Each number is 128 + 24 x the weight over its row's rms, rounded and kept within 0 to 255. Layers, rows and columns count from 0. The size above them is the row's rms in percent of the matrix's.

# layer 6 attention output (transposed), 320x160, rms 0.0447, rows 145-159,176-191, columns 0-79
size [124 121 123 125 122 127 125 126 120 121 124 123 126 129 116  85  82  82  89  88  92  89  90  88  91  96  93  91 101  83  84]
[[119 119  60 139 148 118  98 134 118 120 116 137 128 139  81 107  93  82 119 164 134 109 118 135  92  97 146 148 137 128 135 133 141 147 138 105 129 150 127  98  63 146 109  90 108 175 116  99 106 166 121 137 161 124  77 130 154 144 135  99 153  95 101 140 140 102 121 142 103 137 122 113 130 150 167  88 162 109 158 133]
 [157 105 102 121 101 114 105 115 131 110 132 110 116 126 123 116 140 135 118  84 113 140 129 146 153  80 129  91 119 111 166 124  84 173 130 136 152 128 175 156 127 138 133 110 132 149 154 143  74  94  95  86  96 134 106 136 142 110 142 100 104 154 118 128 115 132 131 124  85 156 118 132 151 115 160 124 117 100 100 191]
 [127  87 160 107 100 150  97 117 124 145  97 145 175 156 112 111 119  94 127 109 105  98  72 113 124 116 104 104 138 114 131 137 111 177 142 142 149 152 128  95  78 106 119 150 121 138 148 139 150 128 120 123 121 106 138 128 113 161 173 167 114 123  96 110 108 139 149 126 120 120 119 138 156  75 154 169 134 153 137 119]
 [122 163  91 155 132  95 119 109  87 161 117  82 139 132 161 128 130 163 128 129 146 131 101 171 150 142 146 169 108 121 116 165 104 118 124  88 132 130 108 163  89 128 118 161 103 138 114  62 123 150 161 132 150 124 130 171 130  89 129 190 159 175 158 131 101 100 117 147 110 138  91 112 145 108 115 149 130 139 145 112]
 [148 122  88 161 128 104 126 147 129  80 149 124 112 142 119 138 159 108 129 101 165 145 110 138 174 141 138 105 130 143 121 154 131 119 135 133 110 171 110 108  98 120 137 179 127 120 109 145 101 107 141 162 121 161 144 105 128 154 109  86 142 116 100 165 142  74 101 110 114 160  99 166 110 147 140 140 128 129 122 125]
 [164  94 129 122  91 162 111 131 137 114 159 126 122 118  96 116 142 148 128 196 106 138 140 101 147 152 125 139 136 160 149 129 142 127 105 123  92 117 119 166 136 129 140 130  93 127  84  99 114 166 150 119 102 124 131 139 155  85 149 129 125 138 128 130 120 114 181 144 131 129  93 134 107 149 140 105  94 143 121 114]
 [138 174  94  88 122 140 150 159  61 131 161 109 164 147 132 134 102 137 125 158 135 124 156 129 128 143 133 117 127 168 149 137 102 154 106 116 141 134 131 139 132 168 100 122 149 174 147 103 140 139 129 100 101 165 160 114 123 137 148 165 145 118 121 182 104 113  82 152 192 147 186 117  99 108 127 115  98 106 170 106]
 [129 124 133 153 144  82 169 146 113 140 128 134 144 151  98 115  92 153 187 122  85 107 132 132 153 132 126 115  91 119 119 107 102 141 145 128 125 140 141 128 140 105 121 105 139 107 135 170 140 145  94 100 103 117 133 155 147 135 115 122 160 186 116 144 170 139 117 120 122 201 125 126 135 137 110 147 163 145 109 108]
 [108 122 127  96 134 136 107 116 165 110  95 117 144 154 112 122 127 132 125 159 136 166 116  93 108 109  80  60 112 151 113  89 142 117 152 143 114  98 113 113 149  86 108 130 157 137 131  95 117 120  99 123 142 151 171 152 130  94 102 162 141 155 133  97 140  91 137 101 154  94 118 120 115 161 129 111 113 124 113 136]
 [111 112  78 180 119 135 138 133 135 115 131 130 120 164 112 158 151 177 117 137  96 152 141 156 191 133 107 139 191 158 136 165 127 118 138 138 164  99 108 148 140 127 129 128 113 150 121 130 133 133 110 119 140 129 138 135 132 127 126 135 167 137 146  84 107 119 104  99  94  83 162 168 114 125 106 169 141 121  90 126]
 [125 115 111 119 158 155 134 165 102 140 125 100 129 112 114 165 147  81 136 140 158 104 157 147 141 147 110  78 166 138 113 142 133 148 113 106  90 111 155 129 151 124 138 139 116 103 165 120 160 139 118  78 126 108 140 173 106 146 121 130 118 156 149 116 133 142 131 132 117 124 125 156  75 118 116 131 143 138 100 151]
 [159 160  64 117 109 126 152 134 122 136 155 139 143 116  95 111  74 150 165 149 127 158 142 183 143  87 111 108 139 159 117 155 127 122 129 159 159 149 139 165 126 134 154 112 133  85 118 116 146  96 102 118 152 114 147  98 103 113 136 107  92 114 146 144 132 145 119 104 144 141 104 138 140 123  94 116  86 130 125 155]
 [124  86 149 117 104 166 125  85 131 114 139 177 137 124 122 160 143 135 138 115 115 118  79 156 143 133 122 129 149 120 128 110 126 139  98  92 118 111 107 133 123 131 111 109 152 151 139  98 165 103 179  78 129 154 152 138 142 121 138 101 114 129 148 119 140  81  93 101 119 107  91 124  96 149 131 143 163 169  98 147]
 [129 114 155 107 115 150  93 106  95 182 158 132 124  96 102 110  95 107 117 134 134 136 121 152 162 132 118 127 108 151 126  78  96 109 140 171 147 119 126 182 150 142 190 159 145 146 132 137 112 149 137 132 139  89  95 172 129 133 185  88 153 144 152 156 160 152 133 117 107 117 108 139 128 152 132 128 126 112 165 152]
 [109 131 134 152 133 110 154 142 139 120 165 112 143 126 141  82 149 110 135 141 131 123 122 132 109 161 161  83 193 132 116 148 148 157 140 131 122 105 122 114 102 139 193 129 106 122 201 148 109 126 149 142 114 170 148 130 127 117 122 150 112 138 113 108 104  93 110 157 139 190 137 104 125 138 159 164 133 120 156 113]
 [102 137 119 118 109 145 131 135 185 133  98 165 144 140  90 122 123 142  77 114 141  68 102  89 119 152  83 120 147  93 132 144 117 141 108 143 133 135 114 131 119 119 122 135 152 121 139 132 152 131 123 113 147 145 143 127 136 124 110 162  65 138 168 143 131 114 166 115 154 125 109 146 121 109 116 118 175 149 171 125]
 [151 101 197 152 129 108 152 137 188 124 138 112 113 119 165 113 103 147 110 159 102 162 135 123 147 104 131  89 134 136 111 143 100  76  90 113 105  92 118 127 153 129 170 213 165 118 130 160  89 120 124 123 137 140 150  73 101 114 115 144 109 146 137 135 139 125 122 125 151  83 137 134 141 110 115 130 150 138 110 142]
 [140 160 141 170 125 140 111 115  97 150 120 136 108 124 156 177 105 124 133 160 137 130 114 141 114 170 143 166 100 102 119 122 139  92 156 112  90 152  65 138 122 118 127 158 135 109  91 105 158 139 182 109 196 135 134 154 119 108 104 117 130 111 130 112 148 113  89 148 178  97 121 112 114 114  88 111 132 117 114 142]
 [120 138 173  83 201 130 178 137 108 103 194 141 129 143 146 153 120 127 139 122 115 163 135 141  80 136 112 141  77 190 152 132 143  63 106 128 138  98 134 122 131 140 109 126  95 113 122 144 128 137 141 144 178 113 123 114 148  91 144 141 108  98 156 144 123  79 144 165 133 108 101  73 106 143  93  99 136 149 107 147]
 [142 139 157 103 105 133 141 110 165  85 100 190 126 113 104 119 132 134 157 114 128 140 143  97 100 121 116 113 152 125 158 110 151  89 125 113  93 118 156 125 139 111 136  76 124 118 111 143 137 132 135 132 126 152 104 107 138 138 154  85  87 129 109 131 178 125 144  98 180 147 125 171 127 155 108 106 101 101 106 129]
 [126 114 121  95 128 134  82 145 139 114 124 159 142 115 148 150 100 132  97 137 143 130 170 130  94  76 143 151 104 142 123 127 130 108 103  97 172  94 153 104 153 131  99  85 147 149 142 138 158 147  67  99 114 114 153 160 139 172 139 148 118 110 134 107 134 174 134 113 106  95 161  77 112 138 103 142 145 147 103 131]
 [ 98 153  98 127 171 127 117 106 116  82  94 129 146 150 152 121 135 161 132  85 186 128 139 157 114 106 141 149 104 127 129 126 103 106 153 126 165 129 141 111 100 180 132 135 157 120 146 158 173 149 110 140 117 127 100 102 122 145  87 175 127 121 119 135 128 155  84 131 133 166 126 107 142 142 131 129 139 141 160  76]
 [ 95 118 159 130 137 140 116 166 175  74 146 115  89 155 128 120 131 184 144 145 128 123 111 112 119 129  89 130 180 118  81 137 148  89 147  99 134 154 118 111 162 102 137 100 173 106 162 137 131 132 140 183 123 112  66 123 120 145  87 107 128 173 154 122  79 161 206 107  97 120 126 133 133 148 112 133 126 135  96  99]
 [152 104 131 129 166 172  81 118 124 117 157 139 129 119 167 145 179 136  85 176 111 115 136 134 114 125  93 155 143 119 138 151 130 140  90 112 110 134  85 106 139 125 146 153 147 116 152 128 172 111 117 157 130 134 149 144 117 122 143 165  99  63 163 119 119  77 133 151 145 136 154 131 108 117 144 126 130 133 128 123]
 [109 141 111 130 150 107 133 136 146 146 125 151  98 129 136 125 145 130 161 162 156  98 122 116 163 122 114 152 146 122 143 161 155 107 116 141 127 167 110 120 140 155 156 139  75 152 100 181 150 148 150 125 110 117 123 123 144 121 114  74 160 115 124 160 113 134 120  97 132 169 166 156 107 125 148 170 160  97 142 114]
 [123  97 153 123 154 147 128  65  87 111 168 145 137  62 100 111 127 104 125 143 164 106 150 134  99 127 151 157  88 102 113  92 129 112  96 128 137 125 111  76  85 102 121 169 145 122 164 138 109 120 165 165 124 154 122 116 120 151 119 105 111 133 150 125 125 124 137 169 126 133 156 134 137 140 112  87  92 129 155  98]
 [162 123 171 184  92  98 112 143 181 147 134 116 110 160 128 129 157 106 145 116 115 137 130 130 120 108 171 163 123 162 159  87 151 126 146 127 135 139 134 126 138 147 105 125 115 148  90 118 155 142  97 170 126  95 141  97 110  86 193 132  93 109  92 149 140  99  92 117 113 122 119 144 136 151 152 134 114 118  91 114]
 [ 91 119 184 108 109 122 140  95 111 124 146 113 128 134 132 143 128 120 114  70  76 102 105 137 137 126 134  93 126 112 138 128 106 151 115 111 123 132 152 149 136 116  95  76 118 154 147 106 116 111 121 164 131 145 120 148 168 106 106 134 176 120 159 131 131 137 151 111 142 117 169 137 143 116 197 144 109 112 114 147]
 [145 148 131 113 145  72 119  95 157  99 123 126 124  83 142 109 134 116 106 145 129 119 124 105 138 106  87 124  81 119  87 116 112 134 128 154 144 159 145 109 143 133  99 109  99 114 128 133  90 126 123 149 104  87 103 145 140 110 123 154 158 137 131 124  97 177 182 123 115 109 150 135 136 115 111  87 102  41 152 107]
 [118 121 132 125 150 119 143 126 167 131 117 116 157 170  98 140 143 168 134 165 148  86  66 118 137  59 148 101 134 138 136 153 141 119 113  65 105 115 147 126 153 148 110  75 121 143 102 126  76 131 150 152 143 138 145 120 140 133 134 172 112 142 100  95 132  87 110 122 136 150  91 127 147 145 115 126 159 102 106 106]
 [172 138 132 163 114 137 120 100 109 143  80 116 139 144 124 146 124 111 157 101 109 153 138 109 114 138  98 149  96 159 119 109 128 142 126 103 127  99 135 147 168 108  61 124 131 127  89 135  98 105 137 130 186  99 128 164 152 114 173 109 152 122 110 114 132 104 113  82 143  89 125 138 157  76  85 111 115 125 108 159]]
# layer 6 attention value, 160x160, rms 0.0823, rows 81-95, columns 0-79
size [112 109 114 111 108 113 112 116 113 109 115 109 113 116 111]
[[ 93 147 156 159 134 149 125  96 160 125 123 130 138 115 115 148 125 122 156  84 109 100 113 101  82 176  71 170 112 161 128 143 124 142 119 136 106 135 145 151  92  74 136 151 112 121 123 138 116 121 140 132  88 148 167 122 132 139 141 106  80 131 133 106 139 126 157 112  91 119 166 174 137 113 113 151  65 156 160 148]
 [138 128 143 122 133 103 152 124 151 134 139 131 120 131 114  61  91 115 127 139 122  84 134 117 155 145 118 128 143 130 105 140 154 151 161 145  86 145 126  88 135 126 115 162  95 154 132 107 200 116 139 173 111 153 144 152 132  92 114 153 157 153 146 120 120 121 115 109  84 123 125  96  77 131  95 198 136 124 171  99]
 [121 124 150 145 127 113  82 176 168 134 136 109 125 121  86 157 108 113 157 115 132 161 122 139 113 130 112 157  86 106 107 142 102 125 132 137  87 107 161 132 173 139 130 126 139 101  90 118 138 162 127 113 108 121 120  97 140 143 136  82 149 145 122 137 110 119  92 140 106 131 149 150 105 134 156 145 173 100 104 137]
 [144 142 142  93 168 153 135 103 146 129 128 127  85 149 128  78 124 145 126 116 105 151 142 149 114 152  80  72 101 126 119 101  89 144 144 155 150 167 117  87 129 114 125 158 138 169 136 109 119 127 125 151 171 143 101 151 167 137 151  57  78 146 103 166 124 137 143  88 118  92 144 115 135 123 106 161 115 137 140 138]
 [107 158 129  57 111  74 138 112 132 143 143 105 112 173 120 117 117 135  99 158 107 105 146 131 100 140 117 113 137 161 124  90 114 152 126 117 138 116 113 132 125  77  88 136 152 150 121 155 128 153 163 115 110 103 145 135 108 121 116 141 119 120 107  67 111 143 133 124 127 120  93  96  80  83 102  92 155 103 126 153]
 [147 133  94 138 132 105 137 113 115 120 118 156 170  95 160 101 135 204 126  88 141 115 159 133 134 137 104 132 127 114 118  89 147 140 123 149 108 103 146 136 136  74  85 116 151 167 178 128 136 116 124 164 119 143 113 129  80 151 135 136 165 120 128 117 171 160 108 116 137 163 124 137 132 148 146 191 149 131  97 165]
 [154 156  93 122 185 110 150 177 144 113  93 133 113 121 114 135 127 137 139  63 119 161 114 112 124 136 141 154 110 155 146 126 137 121 113 157  93  89 158  98 121 115 159  99  92 128  65 120 134 109 122 133 106 109 128 156 118 158 132 118 121 154 144 128 136 157 179 126 125 111  93 125 116 121 162 123 128 119 139 141]
 [123 108 114 157 139 122 153 107 132 138  55 107 132 129 129 101 157 134 119 114 141 142  91 132 112  98 145 100 132 149 160 159  90 144 145 107 164 125 105 107  96 108 115 117 135 129 144 173 141 125 145 133 116 129  87  82 122 156 149 135 156 199 155 163  92  76 146 146 132 135 127 142 112 161  97 131 130 146 146 105]
 [118 116 128 152 141 114 138 151 162 116 125 127 113 117 137 112 129 128 112 132 168 152 123 117 143 106 151 136 110 126 138 136 107 116  81 137 145 144 124 164 139 138 116 109  79 123 112  84 165  80 114 137 120 147 140 136 113 143 123 133 134 107 132 135 116 178 147 127 188  94 111 139 138  77 115 104 183 163 165 128]
 [123 114 135 144  96 171 118 143 100 112 134 127 114 117 103 126 129  76 116 135 161 138 136 193 111 133  99 115 105  91 113 132  98 150 141 153 118 104  94 113 128 118 125 174 141 112 147 125  73  85 104 184 116 131 148 154 111 149 119 146  82 167  94 137  91 148 135 142 177 138  97  89 130 162 126 112 146 170 125 130]
 [135 140  87 143 163 142 110  82 157 104 135 129 106 153 125 149 122 155 141 163 112 126 148 119 125 146 158 188 115 120 166 103 134 137 128  97 148 100 169 117 144 136 130  79 143 114  92 127 161 133 103 121 104 132 145 127 120 151 122 102 130 147  74 134 108 126  93 132 158 160 147  64 132 140 117 109 114 114 149 134]
 [164 112 121 130 125 148 118 172 173 144 112  94  96 160 118 114 158 144 152 117 106 114 144  85 152 113 148 189 110 134  85 123  92 130 111 145  94 139 142 119 148  86 114 125 104 117 138 130  98 139 117 109  84 127 134 133 125 138 142 118 143 130 118  89 102  93 112 110  71  84 139 153 131 138 118 124 141  51 138 108]
 [104 144 144 102 131 162 124 152 133 128 136 131 141 119 128 158 126 108 137 156 122 136 146 117 168 134 112 128  90 132 162 156 133 130 129 112 153  82 126 133 127 109 103 171 110 133 148 129 109 126 108 141 134 122 122 110 142 167  98 136 159 130 152 103 110 117 181 162  94 153 131 104 117 107 139 164 109  71 100 126]
 [115 106 104 126 140 177 127 139 133 113 132 146 124 134 144 161 127 104 133  96 149 127 139 125  80 108 157 123 175 162 118  91 137 125 113 100 124 144 106 145 153 116  76 132 138 150  73  94 117 170 104 146 167 139 141 134 161 121  99 156 109 135  75 147 167 144 130 156  94 133 102 107 126 122 136 144 135 102  75 105]
 [125 154 123 117 159 118 116 128 116 112  68 109 136 118 128 179  99 138 137 172 126 107 126 142 176 112 118 101  87 125 106 117 104 127 121 175 122 164 137 144 163 108 126 122 110 142 129 167 121  95 108 129 119  79 122 105 131 148 125 105 112 143 135 118 161  99 118 115 134  78 178 144 119 129 140 106 140 170 111 112]]
# layer 6 attention query, 320x160, rms 0.0722, rows 192-204,224-236, columns 0-79
size [118  82  99  76  85  84  92  98 105 111  92  93  92  48  43  62  57  90  96  90 104  38  59  56  76  85]
[[ 77  75  97 127 126  90 102  87 132 134 131  65 125 107  83 112 120 117 116 136  77 129 126 133 130 104 178 145 124  97 134 145 153 138 120 141 124 121 124 156 141 135 106 145 129  99 139 148 130 136  95 162 133 111 123 119 135 157 102 137 118 115 114 140 107 136 114 113 175 171  66 133 135 110 120 123 152 125  54 130]
 [ 75 113 105 128 124 101 133 119 135 156 171 114 153 122  50 135 126 121 144 150 112  98 157 121 112 139 121 130  98 127  92 104 142 118 142 125 173  99 153 147 163  62 127 101 134 167 135 161 103 127 106 137 134 121 151 101 138  98 135 135 139 135  89 166 151 152 100 137  98 147 111 132 130 143 155 136  95 138 126 123]
 [146 201 123 119 132 167 135 141 146 102 135 166  98 141 179 131 112 154 148 109 131 150  77 103 125 135 110 116 158 147 154 139 109 121  94 104  66 140 101 120 143 168 122 114 102 146 139 126 149 103 183 161 105 136  96 126 103 138 157 121 176 115 107 154 123 115 130 127 116 108 122 135 113 149 122 158 126 155 139 174]
 [127 113 155 138 130  73 139 132 132 135 174  92 140 116 112 133 128  86 111 153 154 142 148 154 135 136 146 123  93 134 105  85 175 163 143  98 181 140 120 103 121 124 150 140 131  99 124 110  97 169 151  99 116 128 130 118 155 124  78 118  90  90 102 114 153 117 130 124 146 130 135 134 135 115 134 120 127 171 144 128]
 [118 114 139 120 130 140 126 136 104  90 166 164 109 134 112 148 108 142 143 132 136 133 132 118 126 119 152 127 129 100 140 140 107 135  83 132 118 143 138 121 161 190 122 105 127 148 163 164 152 152 154 124 109 155  83 122 104 114 153 120 146 114 125 135 105 131 145 128 152 108 133  85 117 124 135 146 131 156 125 122]
 [108 133 120 126 142 157 126 117 143 131 141 102 110 136 148  88 149 183 110 112 122 110  89 101 145 143 171  95  78 177 152 127 102 163 182 119 120 138 148 119 165 175 105 117 113 145 105 133 150 123  97 120 138 125 157 125 161 121 115 139 152 132 105 125 122 147 100 111 126 121  89 136 123 153 108  75 126 111 142 133]
 [140 122 139 118 151 176 132  75 123  97 145 153 101 164 101 112 148 137 108 165 123 127 142 135 115  93  78 127 126  87 128 140 118 176 177 149 126 135 152 117 148 145  82 105 137 108 183 105 123  91 122 128 100 143  84 125 139 116 103 100 170 123 117 115 105 163 163  88 113 134  82  96 138 176 124 145 138 116 133 110]
 [142  98 103 141 157 164 135 116 158 114 142 134 110 137 138 144 112 164 139 114 128 105 146 125  97 125 139  72 138 114 107 117 123  95 145  70 121 139 128 150 133 154 119 129 144 108 145 119 126 138 149 111  67  81 132 136 114 152 191  96 119 137 119 129 126 141 115 161 198 132 147 111 169 157 148 156 143 122 148 137]
 [124 126 128 120 131 162 135 164 153 127 113 148 123  73 158 159 161 122 127 125 107 144 120 139 132 146 114 101 124 142 154  88 137 117  96 119 100 129 121 109 131 172 143 127  92 140 145 148 131 129 128 133 148 173  92 116 107 176 133 154 175 103 107 104 110 110 121 176 138 109 129 141 103 135  97 120 136 139 147 145]
 [ 79  96 138 130 111  88 133 100 121 174 171  92 129 102 106  91 130  91 124 118 111 127 177 153 107 128 151 159 120 133 102 119 129 142 129 126 166  99 164  96 154  95 115 159 114 136 122 149 104 154  90 130 162 115 135 127 111 121 119 159 120 125 100 146 118 137 123  87 143 170 121 119 115  85 151 113 112  85 100 123]
 [161 108  98 157 128 181 111 146 138 151  99 153 136 158 114 142 157 152 119 124 134 127 128 116 106 143 141  90 145 158 148 153 114 111  86 125 109 116 141 105 160 149 135 134 126 177 134 111 123 142 162 139 101 138 130 133 120 112 142 136 144 138 144 126 147 146 112 152 130  58 140 126 133 190  87 150 118  91 136 139]
 [103  93 135 122 134 103 130  85 112 120 166 121 123  99 115 140  94  73 125 136 124 111 131 166 103 105 134 154 110 116 132 106 147 135 158 144 160 149 136 115 141 122 123 126 145  89 129 176 150 112  90 115 146 117 118 103 126 130 142 138 142 102 108 116 110 101 147 135 135 179  88 159 181  74 182 140 174 134 118 134]
 [108  79 142 134 120  99 120 116 145 121 108 126 114  85  87 124  92 104 141 149 109 136 153 155 145 139 134 158 115 122 138  83 137 132 148 165 135 139 161  88 118 114 115 155 148  89 146 200 146 134  75 131 128 122 135 125 136 120 144 134 113  93  90 132 104 125 147 156 118 165  95  87 162  87 175 123 159 138 133 120]
 [115  74 116 150 112 102 138 119 123 160 144 145 122 128 118 119 101 139 122 152 125 114 104 119 129 143 121 133 172  89 118 146 129 121 140 154 127 146 120 118 141 175 134 163 144 123 152 146 135 134 114 137 113 147 127 131 138 128 134 133 125 187  90 123 132 173 127 141 152 159  93 143 136 116 129  89 102  98  65 104]
 [ 90  85  90 141 139  79 143 117 129 166 111 175 132 143  84 118 129  95 139 166 103 157 136 121 144 126 110  97 167 109 106 111 117 139 114 159 136 145 135 126 125 133 113 132 112 115 135 176 134 129 104  83 141 129 128 117 175  90 154 118 134 184  93 127 123 109 116 107  91 120  73 136 136  99 139 113  86 116 109 124]
 [163 174 110 127 132 168 104 125 135  62 128 122 101 171 142 143 167 179 111 113 191 117 115 142 163 121 124 165 143 138 144 132 107 103 129  94 145 120 121 185 138 115 100 136  95 149 129 119 120 139 146 172 122 151 117 157  94 153 125 143 115  70 166  88 112 153  76 117 177  89 167 153 155 115 109  98 162 124 118 116]
 [137 103 128 117 126 117 146 126 186 135 106 163 127  92 105 106  25  95 111 120 111 103 134 121 121 114 109 128  81 135 116 108 115 125 132 129 141 121 139  95 122 130 134 117 143 132 144 135 125 117  77 107 160  99 117  99  93 111 135 154 136 191 118 122 139  83 175 153 147 114 129 111 115 123 145 147 148 143 121 110]
 [166 104 101 142 134 140 101 157 143  94 145 134  62 124 145 105 135 142 120 159 139  97 158 152 107 131  77 161 132 126 116 160 124 111 153 118 141 128 133 200 118 119 112 146 132 110 120 127 132  89 132 149 115 155  96 135  93 159 137 128 140 123 167  88 135 100 111 124 104  67 117 114 176 126 121 112  99 158 134 132]
 [138 120 126 170  96 136 101 127 100 146 130 145 124 114 109 138 166 113 191  97 155  95 151 147 133 140 142 137 178 119 128 129 143 139 122 104 159 118 128 114 154 176 144 122  94  98 133 118 142  99 117 126 121 168 156 157 132 114 133 127  83 115 130 119 132 184  91 117 120 131 124 105 193 127 117 138 103 117 168 124]
 [ 89 149 141  75 145  97 121 136 156 140 137 142 172 176 140 159 135 163  89 142 123 136  53 117 123 100 120 116 127 123 128 139 135 125 122 141 112 135 125 124 130 140 155 145 136 118 145 134 115  99 135 130 166  89 119 137  98  83 101 125 174 151 113 154  97 148 164 124 119 120  98 149 109 120 122 106 143 111 141  97]
 [147  84 129 148 152 156 146 128 124 159 143 177 114 103 158 109 115  82 146 110 100 164 144 157 140  88 120 116 143 116 139 149 147 157 105 144 107 144 135 140 150 148 149 109  75 134  93 171 170 146 145 123 159  88 186 127 116 155 100 107 140 129 149 133 121 124 148 154 151 130 156 123 143 100 116 123 124  83  94 140]
 [150 161 129 113 124 158 115 150  85 136 116 116 164 100 136 118 169 166  88  94 143  97 166 138 150 124 146 149 107 107 124 187 134 122 133 100 129  91 128 124 172 134 138 120 121 119 142 107  93 155 172 146 115  95 119 136 108 134 122 111  93  63 142  91 130  83 122 105 131 118 164 130 108 134 152 108 190 128 135 155]
 [116  59 109 149 109  86 146 125 120 163 139 144 137 154 108 160 102 105 190 167 104 117 123  99 112 159 156 120 167 114 160 141 134 131 133 144 123 145 116 117 135 142 127 173 136 132 127 156 132 131 101 121 106 122 150 117 147 117 121 120 144 202  86 117 144 152 113 159 120 132  82 158 142 108 154 144 106  64  75 113]
 [157 156 126 110 164 143 120 116 169  88 158 133 146 100 142  98  88 156  73  81 186 141 138 120 167 119 127 159  64 145 164 122 131 142 134  84 155 119 159 130 138 128 123  82 144 120 139 113 102 120 120 134 130 130 109 137 112 113 127 167 117 102 163 124 131 100 100 132 177 150 186 118 142 154 101  76 190 164 121 121]
 [ 80  74 132 125 137  95 153 134 137 190 120 157 145  98 126 100  96  97 165 126  64 132 142 139  97 139 135 107 106 114 108 105 117 128 122 151 103 130 144  81 124 124 149 140 162 109 125 123 140 103 106 108 104 108 140  80 148 122 152 141 140 157  85 154 135 100 180 169 123 141  73 116 101 112 121 174  96 121 133 144]
 [107  96 163 128 158  85 139 136 138 166 150 141 146  76 139  93 110 105 171 116 101 132 139 126 113 155 165 119 139 128  91  97 119 109 117 145 104 131 151 102 125 120 159 137 132  85 136 133 132 120 115 136 120 132 164 101 116 107 126 133 137 120  74 155 133 109 188 169 137 150  67 112 121 118 117 158 110  89 175 148]]
# layer 6 attention key, 160x160, rms 0.0696, rows 96-108, columns 0-79
size [ 69  52  70  82  87  95  91  98  64  71  55  68  92]
[[170  97 150  80 124 135 102 103 104 149  97  97 127 122  90 166 137 137 125 160  74 102 153 131 102 136 123 163 104 109 131 156 114 135 142 152 113  99  98  92 176 116 129 142  99 106 142 102 144 152 105 173 140 130 118 113 116 115 162  79 144 135 125 113 132 173 165 116 154 166 139 144 111  93 147 125  95 121 120 154]
 [102  73 130 136 110  82 155 133  76 125 108  85 131  86 115 142  95 145 108 159 168 148 180 144 147 157 165 149 113 126 101 179 142  96 131 161 118 172  79  89 153 130 106 141 122 124 172 128 115 160 138 161 140 123 108 171 138 115 146 124 106 130 116 119 120 123 178 110 149 124 106 159 109 135 169 135 127  99 114 135]
 [102 161 140 121 160 170 139 131 152 104 160 129 137 143 163 151 157 137 125 122 143 129  99 148 122 135  92 132 148 146 148 121 135 148  91 114 138 131 156 164  81 113 178 138 158 119 124 130 162 146 114 115  78 121  83 136 128 159 114 139 124 107 127 160 115 138 114  85 131 132 124  90 159 113  50 121 135 150 114 166]
 [126 144 117 119  83  89 144  93 114 119 104 117 104 103 140 117 126 125 164 176 131 141 170 122 130 180 156 115 115 106 134 116  99 104 119 127 109 142 132 103 122 132 116 153 154  98 119 133 137 104 121 137 172 136 166 122 135 129 129 162 133 119 123 112 121 118 176 118 124 111 120 133  78 143 218 163 100 126  97 158]
 [126  90 111 130 119  99  99 132 127 148 144 145 134  95 115  99  94  92 136 159 120  70 151 152  99  85 140 124 138 100 133 140 123 153 125 129 124 132 127  69 135  96  83 100 119 122 141 165 155 105  94 159 125  98 107  92 117 129 138 129 108 137 108 119 142  73 154 148 132 125 112 134  88  99 222 169 116 143 105 155]
 [108 115 114 124  67 107  98  74 104 170 117 137  86 134 110 103 116 120 171 127 145 129 118 137 150 109 143 117 154 138 164 146 123 146 136 126 125 126 140 133 144 129 159 170 103 156 119  98 121 122 118 126 137 153 151  91 136  81 101  95 116 151 125 148 125 147 113 134 106 149 136 150 132 104 168 121  96 129  99 133]
 [145 128 145 108 116 145 123  94 148 142 123 132 152 105 138 165 141  68  94 133 140 132 162 140 146 114 134 167 122 114 133 177 124  99 126 129  94 135 130 129 140 125 131 121 117 127  68 127  65 127 130 121 110 129 111 165 124 104 155 111 148 109 170 116 168 145 129 107 120  88  93 143  99 119  95 143 115 147 142 165]
 [150 129 171  97 142 132 138 105 114 148 142 172 110 140 151 126 108 114 157 125 128 150 129 128 107  96 133 131  76 122  77 141 154 144 118 144 162 137 200 107 136 152  99 137  85 154 160 151 150 121 134 121 134  91 133  86  79 130 173  91  94 127 158 125 117 163 155 172 152 122 166 134 137 128 136 127 106 142 125 131]
 [100 140  89 155 116  83 120 113 134 153  98 126 129 154 128  95 146  88 165 153  95 135 139  74  98  92 101 142 109 128  95 159 116 158 177 135 123  79 140 156 116 104 134 132 158 136 118 149 162 118 128 138 129 144 136  65 132 129 105 132 134 177 124 119 123 112 109 156  99  98 117 126 146 109 120 144 143  86 107 126]
 [140  65 125 136 134 103 101  81 111 158 115 122 105  97 103 120 152 112 118 171 124 122 161  86 147 127 162 157 110 118 128 145  98 126 187 148 107 114 139  99 162 130 132 138 140 120 167  84 109 156 106 141 131 130 122 116 141 140 179 106 164 139 118 106 144 116 172 140 137 146  95 159 105  99 147  88 152 110 121 120]
 [111 145 106 139 135  71  92 173 126 112 134 139 113 165 145  93 130 139 166 135  71  98 182 132  93 122 144 109 149 135 109  93 102 150 112 160 126 116 129 109 149 143 151 145 150 139  71 132 127 134 108 119  98 130 140 111 131 148 136 150 115 118 134 139 117 143 127 112 176 138 117 153 130 108 162 123  99 129 156 133]
 [142 143 132  90 117  98  80  80 135 108 116 125 140 117  77 141 116 118 105 139 136 146 159  90 150 111 161 100  83 113 140 118 105 129 109 145 114 148 135  99 139 171  95  94  96 155 132 113  98 125  88  97 193 100 152 123 108  97 134 135 126 143  81  98 106 101 134 158  97 130 157 141 127 133 140 121 134  90 103 118]
 [119 109  78 116 135 125 120 136 137 133 136 128  90 104 164  92 117 118 153 126 137 119 179 157 145 138 112 117 173 184 102 115 124 108 127 114 122 118 125  96 114 115  96 160 159  76 104 138 147  97 125 185 102 109 154  89 157 125 152 143 123 105 127 170 131 136 115 152 105 153  92  93  95 108 159 149  80 130 133 164]]